Part of a small language model's weights.
Size: width 512, 39.4M parameters.
Architecture: LayerNorm before each block, biases.
Training: 878M tokens, 3349 steps.
Each number is 500 + 50 x the weight over its row's rms, rounded and kept within 0 to 999. Layers, rows and columns count from 0. Numbers have three digits each. The size before them is the row's rms in percent of the matrix's.

# up: layer 5 MLP up, 2048x512, rms 0.041, rows 500-552, columns 256-383
# down: layer 5 MLP down (transposed), 2048x512, rms 0.041, rows 500-551, columns 256-383
up500 098:510464560525491531415485438544463451452577460464473522438543429535534425575584398430483477554596447553512440495500479447472534451550504487546548515491430595438470491501547499472488510461468535471474535511564456595549485524481534456507557479470486490560549449450465541613511484544436537515558575527489478492535530579518513548478529479427489504542394516514497410564468422389475598501503
down500 104:513528435506426549459558477505508453494489525508468460489508447412409473414484566511497561514562523398537526528526591488532503544496510470451553574497512466418548518494503483548666575546491449549591456529451473512500533415560554487562529575462416478530514518493491482667494537431552513538538533468401454483475482560539570551473518552459520451385496550493545528512565567576529589516525
up501 096:589445470388621521396467468431478550460549398410612528466504488495514494456363405577542551495512491597499478397496563498472464491546555580463529527493556466466512445478419502420546467314451475512574489471550533512420589461448566392524574499537499521594525487529529500455519518535488506527560469508568525562528474481452531479566410466526455502511522556480448519470528521519563514454452
down501 093:591534494584490435419470557557462470485496485512425483545469617560441550522456446549503423351534412467522463479468527532489498465482550482407443446613564453576621513514490565454587590490608491477580475559505547592484480441519483521514490482469481512474550542511503549460471442470487366567513525546423438448526445533408514535497549508484474528532538510481440486510595460488455483402504
up502 095:535494436560483489548561497469517471533497481556514467471535509478538493492567648526471500579438521504554501512477483649529523421490512426396510466450520538538451540523598557512477518574465514568454522518562456559426527605511491466517486524554517552534488448491511553529624467569532534497574596530592539519465427438490423525342547507472457479604505495516542515526465531553526518462440
down502 103:510533638498490509389457563524500518397464546461418457460461545534418510491460507643575458580508468523485475526535495500525519564527421489540481416424511469509491463514534460585464546402405505547529519485514448395547476440442579483469526561492525472624557486516447496531440521450505477493413426473550494475469581448523487543492444582489560536408427471492450471559562543561492426529447
up503 092:543437464502446438521494521491459549529558472488447539524471450526572518480462567458445578513441423550466481427480481535520564605459516555558461459491534490494586557462553512484446515520520543567468463468455320425464444542510500516494555451508479502560491522457414516473468467515584414500412486501396413556421471552595493436613539479466499532482562538483504498483551417451459471556561
down503 094:583522542468468543513479504464562453470448531438498447490485485565527441596529479471602425452512617500489490550542494563500369391493472476600539536523497433498500427477574472478427587424473493471489491573467588488471519469525502541524465562492457523534526513586513508543483415486425524507457502475458629433563502493477563494419368559459548514469459444498535463460484538454501548566532
up504 100:527545483477456415446431485521470600539435554398487519448475420468553470552538542510412547546456425436429453453424510536418478523602585446612536551449541478542515536580571509492556461521576609588426519471421479518540561490472547565433480579575522497548489550478489560443522504568493484563467456522485410432481559522369492475466453444533527539529473438522534595518476629434496453483412
down504 095:524473534527484514429538536417468534561466426585488500466456510509515584492498502515508500380540537521498414514498597530583506543444482540488493469605452552585503602388547546533462479546508491463566483611402402493404540456565496386407501452459492478565448479550526498531503513499570519496526527531445516484448522518487507522481531485551453524506444476510458479529516487525397482479515
up505 095:547497557487438530417457497541537513436503467558470410536471478444622539508455509525408459466496408551451506463417440480439507494503539496443525586418530471469557493479582624537375521523537536563476557486543619457416570466621507525512525451525528510495540484465436501478486524472442494578544490453412458447456448492565499499541545626497603484528562390499442504534446501483472514569488
down505 097:470520469479568506522426522468457462565592478490500527578452428470546496535513449528546469509552475519539434582530495467582436531472441459492482438446529445566483516584417455448467509479558450487496455496508490508430437400399528474474458429535596533549555466637465417551411444557497566515567541473514458463482556553535436502502539522470483573553558406521453593550505521455459512490449
up506 106:454539491545547580595555463451438417465593459442496473398563474474422545517582481495514480463459554451489511542534508491472495542528450467444568612460386533483521516520560488527570473440526479540466547515532501496503469506462514482504465622534465444383581483524538440488571505596524495601478472482458501530460399457478491505444564488471447565460519580383445403519481454539490469514491
down506 108:572381436449442516494581469497527469570509523546489499520518466467524450480565503462486456559515632468494450461534479470472515496454514465573538521463533520486510438448561438534519520535433556410580495448489507501476397458472587562528442424451542512535467530494442471496540562468451428449425451488539532544408520523418424593463488501516498504446418476578504467424503508489480531526499
up507 094:528546459484471620463410544446510569339507474607472526499533480539469574420337526445429528548477540585479489462447498482428502416551498455568555487468529549418493483496511463427561438456473538435565455494471546459510489473529516508425522433503534491481387493482573463355366576507546511421555465579509610547463507488405549487522516473476396456450549513489476434449481490543485513551535
down507 106:467479505504528541503547514467503460504539556499561511556502463400559458601531527453572547524552558521470511406553546492538383587459447515469632551434583521463461493489400474493584574402555430497542450484529575505498452478487495577506475533515496519515602428500484446510439473498517525527530460578538438450462552490531556445510482486500479509355562546505514463600498446456580526513571
up508 116:516575517583483526556601531583534413497602579513557465526497365527551490469461508451412510535445389527484476500449472519480470428450483523523529520586531498593478425502523516553530491616436544585437563459554474452609515514518442469546474554547556425538409426515465480475527528484602535589506457512627638532509438420517457537518516493448544554464570467474594534475503483454423552488458
down508 114:484496447591475514529450475552493484602521651544505497493429395570491577546520507449440407555515464462571579448546492477499518477462546479511545438521480513498500539545558501474492501569446516524451520508531462480585568432523515500555517510541506525565387496451464504483498557521510521586484518546455504552555450494500461468458483533578533486487545532475484501457487539463503550447471
up509 103:476474476552423467472425456425524375494525475486408487491541476489403486495571462466487510520470427527475513493453537489518543524508437538470455606523523547489487448522476566562554464544469473562461528471490554538539585383475504520507557497509461490454433503379416449599517528512509532449458451537561536514515543478471570549436538488446512553479468505525540563526591536543420475513526
down509 104:557525556462502479521482530477508561441457512524501528564404506555462469492499434518552431516512559474405465354556425433522463484569501525520485495546518407512535537474526477556526536541494410494537562512515482597436526524551594514478559524539467494476516526593583498552511481547552450548475533519556480553512560595492537505451524516508502516433552545466472514475464374571486531428512
up510 100:503470502418467457527471495473516518425567442516537419483447453508504541544421549479519450486492503555443406438542515424467433477387558380479533431412478391513576553456468517459535566531512514546566466514501491536566450440451523550528434472469520538513442476555420447509599477559500487496428585539509526479454539522521528471536552445527520575553469420507500462477470520488524522458461
down510 099:458547552562494514540433465526445455481448521495440533485504451599550480496550511531432519479555508512521531459533447561506555525553525425513541440470462485492407424547426609545565506459478483457533547459547487542533463511531615447445493496482425451390582486498580527525504523547444563490559520528500495568522534553462485597507487393513438495435506494494589497570619529580471539510486
up511 097:464395479403542521524551498486506460511548517452390510488533414553536614511568565467487622446426532527565414548514551491554587462419503518483547549448463472498574510520462504524445461448491502473460452508571530438523560500447488484483454532519497555463403480502451535558477485495526437599469435547455522524555435425495471547447532589486532526490571556538486480558443488482472431496475
down511 104:490583435526593504494456490464483543398468547477516525427456581524457518495483432470544439399535525434471471532504555474537429482405558552515472445468503511365527566525441460535516453508508525520515559471535567440489532478452520518498498432492535524530511418597454579493443484408503512535423519418519444451524574530447395504422558443499457404466519580384456501582562549485581477432605
up512 096:474537420544481415426389426520487553488513419547490471460527477601515386488463481503609536520556516550480510481536482470529518512503513382516446394424430533508490504496536416518564519471501467517485455436546538452520561465589602539503565459514557469584490533498529466549559411515524440397541473412494563476493522544542491593474512450517455415531458532504559490467478505489468593485457
down512 097:412499620523480579490577458501533493538541595496482511462511498450522535502550473468432508537532434558479505388473551521506617536595575526457532489532461545457384473483398517549431483467468553551552523462485514489489478471538425494536497496609502517454508447473457477485518579384437455494530501603552487506548548535458502606472550450470502497446476505403541588426556521388496504540501
up513 101:507481455546528535526521484593496422581513486486645526590575496448490467465458529490469467406325479496385520564501491444507590469607474528472471438489570529557477616542513541464543478576432568629498528525502504471523443479547535509549535494509497439516547466492486559473498455570476468526508525463483550547537512473558419486398458433427538451505564513440545449475531493525420490452447
down513 103:477491547608473368509512486576579520519447566486462542410420601525530446560474597403600479527562491529569452520464476569584415440403544479530483581473576494435454429551529515552515523475539583421497458571414542486531559451465432510485345518483520460404467551450444440481491470518575511452556552509374520430500630531507522558519477515557430533492435493506431468582477503495561468457484
up514 100:467492522536506471459432500502534528562546513458533476432592422460530430503473508498529530497465460528523494440532434515479546486476457533481478506454517544450483505518523609612532515552468435520557579494438455488583501453418542509540512508381536562386591513558527465504568409502564540528494601576534500439576491557467497545464611481463451596492516507475519545448427542531471542436422
down514 106:530524487451420464541483500567469422447516555464448453541499537490505501584462573514517449553490511390477573530484575532549512518574454590455442445545389520505572482429526466474471598460444566548515511470584634552491444421490503478503545397463548514570455467428568559514454413545525495450549428481493560496447525551454585427589551621514458498562515462463420472500483370435535501584544
up515 098:589518495471506438580506546457453562500448483496460431540552515599533516530573407547472522532486439482463436502419492537464566455508503537573476506334442461532570444482580438539531492518425571522470574431572460509572480473463556459477519439443412436410494576528534486496513471465528528364512573502479534495496474528569497564423495542472449446491520429452538559468524520556432492548463
down515 098:461547502426469437510463548495398545529486454481464566488480549533434521522520603518479475495491523541500455560488524426510457521460567514458438548572555540514457552499476526525476566503496523453526485532458512573540401481509455401601520544393458568414390452470477511504558427484569614529481462479458531516505490380551529433596498465458409476455579453435476541609576504448527455514532
up516 096:548491643507487580487406483578510482530524419472624468541408507404566460480524461523504546492499515488442470537552548456463499517455500563468507490521466611585498479621504508628535539460436494517383524522479553477525529487558465445515480569577541511505523543491480476538504533469516529492505512460556460438397522535433527504574456456509487574580565499473557522529529464521496476583480
down516 098:521487622426560505439492489506526516479466478544471546511452553485471414559518508436507483413530509487441481502575561525510506497535477498468519526584590514506506426392496518401539432446403512409544445507554484511494443536479545549495531540558476456543497533529543538482452468564599580544533546416436549462527474494416534566569510438500622530509608515520434480408528529578450480503485
up517 101:500502475479481527544424527480454509506522530539563555542511493529547495506488544547494405573480445563533432469545481448472546497550497548428436477498505510460521454512546389495451562449425551485396530457508534607512580529548532575552592495557457584478513454478550448489516481460550538488521531586611510435486455541495480515545534550582441463428535598495527563522602433613489615470594
down517 096:535394502467476418501475443618471479509520475532552550545384433531425460531490489570528518458543529488560503477503505511482528471460409553637538471445409410570516494507443527477459511555489519406526410553527500482484537399469523473484447534556572502475487495514473478553473552503495519439420515560471505582548489498482505475461448522388420396614459466466502536481442542439406372563503
up518 090:556549458444423448479514583556511486514542419544522567550483449533550494522559546545490551532514503476544477605565549518514442598544548560493525400469514515525481608477578486440510494447556400549476588466460508524519596520450427493534466536605511545421412463581610406462496466477559454484493493459506472533481546582486520568527471476572414440536565595495398555511550497514541488409510
down518 093:427542552471565546455447494485381542457507595480457444426485467441606531567473510582468421444525568483518565479464475529537491458515421531544508542524454477512541332474506491483429550560495538419455374525491573455520468507532487557483453484389526396581503485452440569573513499485519436572556526619545606476441460510533464514400546512546545475496381429526542529487471545495455541610482
up519 093:503534555504501552461507535543554447533552511501564504449476514421552545475485497536568446475470509463440484369477568506461501489519475480561506530560506538481461539497581523509543466615436604591499484483502521488509460497510517493545549470548437561496513591486562511455487423418520498510456565527456541464440566561479479530460536466553533499453632501529517487442430548560422510522488
down519 100:631482517461568512504502400509519589502555585451530558519514515523468440369495587491550573517500467499578475405577555619559515500503531485422524527553512582425475480544477426530466492432512390452489489606460611527496556550485481401565430475547530469502501552570563480509527555575478592460497515518485564328508560484501572426463533414534487469501456535489530402502521538600593509470504
up520 094:491417549585513588501474439557514618471550472549533538499587447483541490565472495478586562462476577446522445546519473484507514423493433477474431519490467530481501541615459530494447479422487504519520487433546502537518580457505553466636492530512455494433495444613520466476532565433525425441463519420567580442487519414507498456444577557454512357481465472512591554520480508638501450553461
down520 101:515537508535485520358502502540523499501577504479487577445470475414464519517497520589420437420440500484464545476481489486593436409592491518470378572570477485523478548583490607475530554505641475545489474490498426488525449489554355461430546563495555453481471421464501513520548483576411371475450497477556575385474388481437500518502481458596557662521488478423496504422595496462496501507513
up521 100:571511458528541499512477479488459554487541580538465461473596531560422555498497429503532442509558416466565553456503455431403498494504494496539531445470415501561461454518499458577497536528527515468466426483513502536538511394518409510456469543508530477417523490587468467500554562479453481521524492451448563493529481517553523484572523453475504529528452543577497443435512519466545486466542
down521 103:468543507563437477518490508550499548445547562444548505499487447441432473597524499471449468429535451449510456494485471576498492549466461604350561457464422526566497575417482545554562543511499425445508495557498467495476451480564545448454466536510523529507518480547538508536537510490426500589535558553527561498533568487480447548391623515615545463439472455481442522598455485457529474523500
up522 093:615519486571438470539464571494568447428513464433492542425500434496526563445514530500510472562480581606468482515419609428470479452563467476538464418591460494506471556460524509505497506511490452432529441509456480530430617423490410445489565473502546578441472491527437523506586482547488583495479487566499451579529525585498489476598569404527539648553472500419559509519492463528485557490508
down522 101:556503467471407581531503495504420477548505496534590446479422556482517469480481550543459484591538525484555601493494462466513526631512507503538535492494458505373436449555465430502548515426494523475503457590530441575540487484460520451473541473437549587508490554623380474395575469532558514496504524528462495558520531603561507431516364449565558485521471476590463476593510365517438490501453
up523 107:556441560533431529401478436575521562505521494585620471533461549486474450457444523552483479519595443539532532494428640543580541472579484468434458515580605475427496515554512513573505477563532525482520453494581477510528487482578519558621517336469547454550453490480478455508571507416514465513545476463453533487470481508502527524533529610502591443482487414456366583548519533519527554485423
down523 088:504507427500525412531530576470587516539524556542367490597488446527502552498453490493574502484517546528487378545578438482506466474506519561505491442502453578577466531431533495528476431475493418497479538530422426511476517623481424489455516520455508549431481640441436550497468512516587424461454460511512519554566498465522538463556396550431466480448491549488578399433367454442463492519521
up524 100:495503455472489549518519508503502524566497480460595490579425556458475526477474543477477524542483500433578437524552484479434560470538563590488457578481457470425539486406455440605546493492391517534529501618536520515490521544471456509481528487519541566504474474432551497534569439524503526531569498488474528425528499395417592576549447488529552523605510511544496598472528406585547547462560
down524 102:434562526459514559578528509488582500513436530523545409539426514484501475497429581546532486491462458426443614483520512454493473427487522510563542443460457626472452498450596521434520487497529452471547443544484450552507429526636544495470486541447527521543482478545393474523520576479498517503432387532535465599573608462516480537468561499460522526389525562550477433603455573503482509474406
up525 097:476523551449555487514481487509499430500530478441461429526629459480484505507536525477489513533454542510488536555545502494495514476482480502437562558407501458509515486465547486559492459536450511526537476472642480465454468573515351502533498513515487567566575542407467428574427432498451437461483545483515469453427514603511547486447473470502417520520502461451467468457431518413420500455500
down525 105:475485571471509370538494511520513458574421471514498572512447450548496504477576485563451469561513477497444607543485453472524551505479497414489564509430507583524481552338517505597569464505496442536471447523608552555540512554478449508543543498549351550398562460480570432562493526517531511421523445551493471429519529511449532529501569560501432609405499498408431443477520524452553396425529
up526 099:591552523513522560485392528462413502510459532515487384447443473520514433467438491507456473517401464524500416413399510498509447512495466529487583600597536501571521485509494418427497411517502514608502550572549438423469540482444554596519474428500559421434441478526514492489464555437508450467548510475484545494579621566520535474415458391455494526507506539509551515478474467492433432457462
down526 097:496534452566494546594468578494558557518509500479567485519499476515434441444557419507484475518459470487443554580534533517434549536467462597532580493554450470503423493481461452443515469457430522480539521433529471423431512480486569572462545471569442555474511450388519536498596485476560399492554503635603441532442519476551444461517553466534434427503564450461508437536514530422530445527441
up527 101:496603503520518418472476498468485499450408536477480498486481461537499555546493450495500499431562546541484559531562525544513511511481491609524441502400508530544509521526575496559459470530448564534485445452604494475484479549566525475492473382398512470546412507461493445561506513559441450476518597529472621511502539488502522429531512617549507514500473498497493490396438492504524534603524
down527 104:443391478412579553479482515540415502480465418486563514579575429548529564513436547531490442356472427547468507468541457519539451475416476482492538535446537571607487499459487436476578461542566480492470519504457493528552508529482552480432510568414436572575483510551457473411538532474503452482519535540497456458452541537442509503463474552483488539428514482509505421524468441500529575468458
up528 105:518555514377493573565485582382500466516530519536515571558488513530585509472493543487529468516424539532578475415471473370477591507508524467494456528417577534492469451524509495593578425533557521563478512425500555511477526562500446545416600373547430550537502503460536588507433471460456553557532457438490484464485530513482452469524534452513429626533490484491516458492512469456536470495571
down528 098:467500464502559493503501495571528539483489441570506574494490621404502495463554505511578543469460472566528479457432582572518447566459637463459516437481588467523445503466505596461427500444544395617493554531471571471424500452517473512455467469457502466385462456547536540495494532466475462477458526525520446510452459463482422465487494547582481567535470517486385485472484436468475450425574
up529 094:359477446519474459424451514586508547537485530467580465552537375471561529515467457480481516476603495466590467546508481517429473494335602475506499460520548473407489389516500581514486466446417520465626526574450503555534535509462508457475524647483459467521591418496482409578539580600421581533483542504491410545420587523479455524498470461529546505473580415561469506416475494553519443454510
down529 096:493496473410547497509467543440391599452549511514464534496571538537505406455543489480566576599495487549483459519632540523507445468507393504532445472522609505511516556497408490451435501433450518493575469585422457478467526514472506509510448495515565501481557492527467406454611510510549532525437461518358503531544565438535474474507545486497435451589512538460584518431575545524519502484521
up530 102:496527465399413499497513489435496425495482471448497541600417460511477496410581471500483533506537387550455520547447508420483498527490566495502478501517445506499427639442517476460487457528463402471530474446475596434401534444523477455447557527556499517447438479490588547547425565517474550444595550445495547512455439337500470487543465499492511558509496481441524485428512490466557408471479
down530 107:483521536471425582509514494534592496479504436507438579455367456435523458601457539463512570635473497521558533487602519523497557480470484480514502433518479480492486493498517467412581524437561443532491542575531494545504533525464491468403486506588575402500487551543491462482505456413453457422444587529493521480509399542634468422587456481535599458485423452511504535497553511551619512448441
up531 102:484473537461493493530471543546565493445623529541540342434480424573437525579447474535474413468446513571490528434485587474482507535543524544582621499472463497462437491539414547464546581495509478495553508464500545477471567500465501522482558482575553475464515499484512484510466468498516512497500498500441473566498510485470486512498550501494487452530559533657403493420498519541380412548454
down531 102:437533564486534473469485486590499404586470560560482650464494500505594426496463521436577519492519509463495492454501456523432451489398559487554497483539412504578435584526629451480593472569544478413472570492491405527431563505455405629450459488487483512446504447436498565513469496431562587474547559433513491565485541534477450476572551564492462488438509520535427449562405557510581410465462
up532 100:552455539529538425441554512632483500538442470515488479556614436569520450389405554468464520479541509475539490570551546449547516480581528517569398429502452483474538501543554502519505557461500522417562542471470512580591494519512533451550512498418488461533514471548454533541398506538514440512447530527496592511452483575542498503482560520534451400531521552549573464560411529499420447499520
down532 095:525566417524512482488545448506482486397498456499439490475425449522603563434435457417475465407555496468518525587436527413458506495430561446505533488507506468531459523581522558412578488497480482442649511490450510547542469534538467547566520547544449517506489517511464468507525497538527550475638466509541496425483487600550550562508467535555516520481463474553519494534600514439499438439551
up533 106:507434556622450550471462416496463470561552503517529629488560464436552515495443438507486621432500418546523382532531556531506586542614543482582442462447537496531488438515523538472512488485585519508482552543468507533387487654544472584459449439426496399525563561490435495494480511484469554546574444485502508526633518495542478532570446503454437463493494453473605512501486390514539459570573
down533 114:567554479503429492501550502495539500449462515407531600481463516573533436432530579502516703429528395499484534525492541503512474525565505492566520515447461404527500500511520455465523463551501471533578581541522514471383516604484443453553424455512554489624527467393603579443449527470450443609439396534509405471558481424431531559557511413455470526556521493613520469473514482577565437469573
up534 093:449496450505561560464495567473455492552547475527445486540401541490554456486521506440529451595497435619484563554525602544472504428556453484564558499499509553509528502545532571542395659443596514565453514416493462587459458534534636473457390454524508432559495507556445415556473485473456537480429508495575455479544525556555523424505435527404483462534510559446555464505494452540530550561522
down534 095:460533466486504499537491556526459415475501515432487435546562430521511530424486456454512430460456553487554488530543544443447579519526523494504532430450554486531499525434378468540585465549526507539536532515470531494471477486469456526482517499457514374482594532376546541473517550540412468542533475526434521416518509539442428565544473557517484378512485593448429536570513468590523445478515
up535 096:505502482511564445533514504558546485372491500485472520524437487515558461506531399362483460424460485518536506496477559463494566578537553457436408451509528496508447483550477473510454450530488563373568551433497508599433548369549448498593523443541507552418474477524570495499519501408533480554433398504482438437630569507481543489568486563475494448477413563587445540450479443480515562419462
down535 091:477546458479491491437509542461448516514542516514399511469605509490501603591492553492485488479552519498469538520466452511503500423391466595585529547530519495548535503417653454482463597429514497542466460597584484491510420532517479538515406524465431444489497469522450438478363453389480544458563566549570516479375455391473532527486555530575499548534549487481555585529408473581448488500499
up536 101:327560487437520555464434521471531441406544668535431693504505503474516455518569534476515456529491506504547493523472475511491511473525533437597438473401495410433571565556482488505473560524463489523453482474455500443488461552551537502459461553484451524517535549539571487459531532527582498553458525533456575394458485552557553525469568449542515510471520499523441445547569418476434425482440
down536 105:520468498536522522571570496590498486580535442423501506461554482518541481477442541437527438503501501390516588462484494450456557418449575435423468545364437469481584477510577508492519493511508377441527485544517424460512482513600526478419531547526512500552524436471492508463443560449474478624442434538499472533558526418440441581529556476462450449566550494600505425483495508462481544539577
up537 104:503541511603489450548479529455560543502445524496458461563483440514470445504443531510508502528531449536632542470454455505446542468464475464583512581526418533558629469453452431465502448489497618458451387602520486480500500521519520524483591405497472401457512476521477468521536447488533466419492528503502482374541492561516424412451472511491553516470577423471470494451588454461500537552528
down537 101:552469451473393444488558564552465473490612429483539416577468420426392409481595474440513527465503428483427537526592502566481564516536493466464445392447545490523500553536452476497533545490447473495441417492485543552502452526561464507498552476486472524497518436405509500497476538491501495509530478454635426510516504502554458549566493524473507570475559514568608496489473473469552422542472
up538 100:489580537506580505589448494572495440536610508625490414527486531565488506564493557540541468520589514505452503598528501418559471494460531454518540481495485509555469474399481557503507492510472472562441497514426434502498443393482433499413473500514519546524484555453557495535508573455469398460522473512446502460570440464417564515460516478518440538460477466492471456543492441436488543532422
down538 099:488474624511474462491572496457533414458429508475553486485478539489391455566494468451427529485543550437549526480407508439571433464477508502500564491584537573471477611500461512513536466536417566411577560504488496458541589506527490463541530399528569369390485530536510575571550485630524539491499447531453550551525510600573406492533566447506519499518541553464502547527544556540536532496482
up539 104:490508489556420506549490536488475460496515524473624559450498479403568499542470511541433416514526376499521462430523478432558440484526513480475537564452490487554624540508418514436530518512635556444512534531525442480451562517585447515511333518521468455506537554514454468416446538497552516473507541515486506562474589502490551485553566524430512490582545508499572519514587522561466489539571
down539 104:459455544527593479563534468470478492539444476412528505591469418501562514536519566450552544480443499531466490537525512594451537543528459541552532507558523541499412474480408548424470520502458517521498399471576497464552496572591505508482456482401472492528475548407495531522546525429440539566517515507495516518554486528563515523514465610509521493393462467608554576374511563506536537505512
up540 099:443493472453459529522566498513418489465400513497551464572446504507440481417513396491468564411660446465481503554584530523462550510560516514467462555435504507590517499484509471535551523458634496489504448451538460438518553540497524562446468451512488527546464602526497462453483452552492479519416633537553527538471554556459496475556494495381542479463420414386503559548546511545537514626512
down540 107:443530465541500452538587486554573567467486426483552534507465572457491555529447447523518455459508481477468535421647548470443542550392494495477573525570570472542502460476605472525507437533476549420553567460382571420522553548531527445453509431434466538555510475569614467571519538499492468402454435588461536480406419579627445435523523464464510485480402497499490450475495525538497558587459
up541 096:485542485534553487514432519516493430546510410459449512476516504509539484435550479516488561503597468517532415511499507449525529497477532487575545476468556555446530521442545434439490526520444506462480352498517439458514530510464555559509541527533386509506437471512481621462472446437463554496489396502482556513408441536504482467454498544401527441373511378491506437475477485524432476520518
down541 096:465482592492519469506450538497435398497571440474542464483504544607449493475439549450565482567490549502508442506454486605462465461509499589456421624536501572537540486443510496521428632464547507611599433535525471530539438515493463503432512537550382551476465506552486440406575507467583555543501438521545506509539588508499594488532382545456450365499470480504546475472379511491478465526572
up542 098:485506521409492500445440485471419450534485531472493519428442458554512511454427522512522551486527484581581496485537487522464507452541627532487394418547450422493512396521371429484486460441441435499517488535531443522470515529474483471497527456583446490397444463581414464527516495494503500529527438489475549457693545443421448477511519569468596554482530425548442488500457576426467599489488
down542 098:391500541588567542546479471528538382513489603477538522438483495482553484503507560501458536535484517516537449449583445493533530570370495474430572482516497567565460541459482557435581582555551517424472465391461576416497507373449542471528489412516412532393554503575539475610498559468456517481528543502452606566492448507455493448459525603501481492492507547453523444451470490478483397550516
up543 093:504408548565491540444517470486495579436418536466333562444392514516591388503484506528471520444576536501452493427449480475496542484511542512509541478529384525541494538493482458487491526568473437476515517533488541469423590564565579488584455543462546542564457448562457518476431480464469616488458577522544522439553508461530439426485585528497511453457530511474542513436443447516489583475520
down543 094:530516531486540398473466453543429471549476417672532496542508492506445458409574461487487446419487527503595488549411458478428435556483590434426398509512560554466454521493498408407468590399505456555385499471457476564502385400520473488383507505525467487564504501456491564517444513444442456536419477483510489537389488591496464523450517530526542572460448500479519514576580522509490394517510
up544 096:557499498514632422449529491530512560488408450379561500523467408529479479494443424460564522538557484544454489520525496515391556497475583518508563480460484453439581435513482468542451504431547501554495486371541472455454548511493544507425469574605517431486528536494509488455438509505627485496484476471543556483513571549553488521418590434483484594460613490480461467577495437440487534541485
down544 094:436459573567563495553463504553497491579492568572521563516546539448556419477537525565452517459497545515540481432442442502396484421604438527430417463557556495501477540456547504516406501506505575502460563498428508489575629431496499516522515500435531507495502557543474468515506486526493557581470550556505501509489504497505520429498459566503486521473530549479554571432468483419431502564442
up545 104:518445494550537443500537488501475506469473416508514510465514473483561524566570510422524539419433673380510489571568424544567504562473509502470467438476429521564514495431585516538472559520588505454462552494532423493480585541485498461571561551396486529510509454518461479545472461427546513566465510471484568447487547518443456546552534495556411526490524428494467510581578443442516593528479
down545 097:440505454485604529483504556493537510437451524493495462491450526447557481565477480512359525478542404510555473472468543430515542577472448580571459482576429419522425497388422549517393504538481533455513545531503486430600537483528513551436549528423503432503390430520542474518519566545451463560581486549520572525473537529587456549391471497490587483554499575505505558475586530549553478518553
up546 101:512504452510525443445486547539457533407550545412554550516588457465483585493467448545528605587447548509484490528487511520425506520467440505507587416510553449563488460498564456524546530451397496527466407413605524439438513550580442447594568518485503460543555501580506533495482443466409500466496524446491367536532522555588583470468436494506620578528509431457549563459558462546418599597509
down546 096:486473447512525477472587518486506546576464470480462491492498507496512588456539505582588507625506563498492458440525463389569541521508442575522505471546531482549469487498454412471602493523509439563430504503468519463669494500472469582499514480523504549525447496535485453451471507531538535421465441465399479402446576411544496464467426495438422491520470468561509503484549425479515501486493
up547 101:470500541535433517527478466543578467504606531531522478477580422522497544527518574458492550487486465483498503574479578512429437581469565584477449532448499536459567534444534491552494433486489506465381643472376476495559552627605450504535456515505492457540464515401508521523466578481465463478408537492426505513522498543547453431493412509472467497488551456370543500339518583462493560509412
down547 102:456431480649474585579445459516486527538603490479434442522520514518444486538512528543427540504536530561545484352459585493454616515440467526559594548433551505457423537490528386502466503546501607537494479619433457415472512479519507471476517489479474516472554466480466531443433438495587524510441422520403557509479512549471504536510487430474405534501444521387513538585529509520510455517511
up548 098:542531531491524487460556446500533500533487520500484440471431552469521439569436456510583484409453474454435412497522510507539504552482457518540502423462542553541557522559550579519438509481564437654547536513476404495476526571565474414511558623530495467541529471355519490472574488405502574512619434456582469419444506436444519414463487410437434515478526577443448553559486543522545520494486
down548 097:505634584484496472427401551465470474430530511545554501455599507418463485527526453538488465589489494586500493448504515506527512479616562413463568488521487533465491547482517527509525524593438588472400484509481473461496502488481537511567498464405428457529574597512569488499498451488446482539544457439628575533543464511523414399579574588438517390498413348495527469577518470504487485436495
up549 102:513458542468529507496337508374533418533473473410452473437528410560545512525528509553498507488480501568555547485451397483492509499580481533470486474431459458439453481538486559471509534442563466548558506512442581465451492541492470543559503522556507534511370491466525428447469473504502495516514535503439434465522550518555527532471524530415393488528454475459395455462461519486495474426547
down549 106:555455439467494457419541375515547475417484471505509537565578486555443468491483467611434492478502462554487591580443531546527530506532504551467460433453511634499515503454538427500454484491469453509495516624519565532584374524477501453456389510503560508492494427436412597509491575554458469485447569566461515488494436504492454465487438564592471511540459500498467362543443542503444454479451
up550 097:561515510489525548513481552509457445491546481569474562483507547535548490458538465532504478605501494468491488543533416537563498490430573526483480493599433479545492494556483570520486500524440475491507512491536610500449492541529629456396508474488529430480552468598564538554468506581477408530427435488447511452506398502539460608455559492458554473601535519500503515531405481515472423439483
down550 095:576451589481473486482526452449472495494382520471404405556481452512566539487444547476535479497533524540685517524547387528562529462435474471503463534490494513453532480479452452482500533514491387534528430551566505541556536432552481599629432423512524581469546580481535440475474466498448454512513526547476439560582518472549538501395466432564477536473610501469492417480514490452582464453538
up551 099:526456438522610518580497485562474496473557466446468577517562460551579598543558574469485512430504524501577493474418530394588541482496500561485525450486569620571550471454443473548548557520492478517392465402480503612558497468476540497551542525572584535444508540460544459495503456517412551499460505451576478458540537492510543547578457390461485384498480550521421460624528526477487460512442
down551 095:545489473517329534445516567498636502485588572528411461553451549496507567486503469394493531489474520524525534582573491495567454548480500431427546410433482424455577447531568428482482517472487484520571487513420520505517537473454582441467507469517475380500437556478488579527448551484510605412511518485416515504506488480530465503540530596456520566521458409511491524424462420536449479466455
up552 099:525607528503532494567505494547447508456522538520473502579477535504526564515577471556490489553510543489485450454490518549552486515495509433506560473552589465542497582469411496511527441549462590494496456479551536509513525476417496544540545523568511400503489607491535634490491455494470434592503554465523418478507566520543558555536564435507489503458504577511486514423431444582474474486539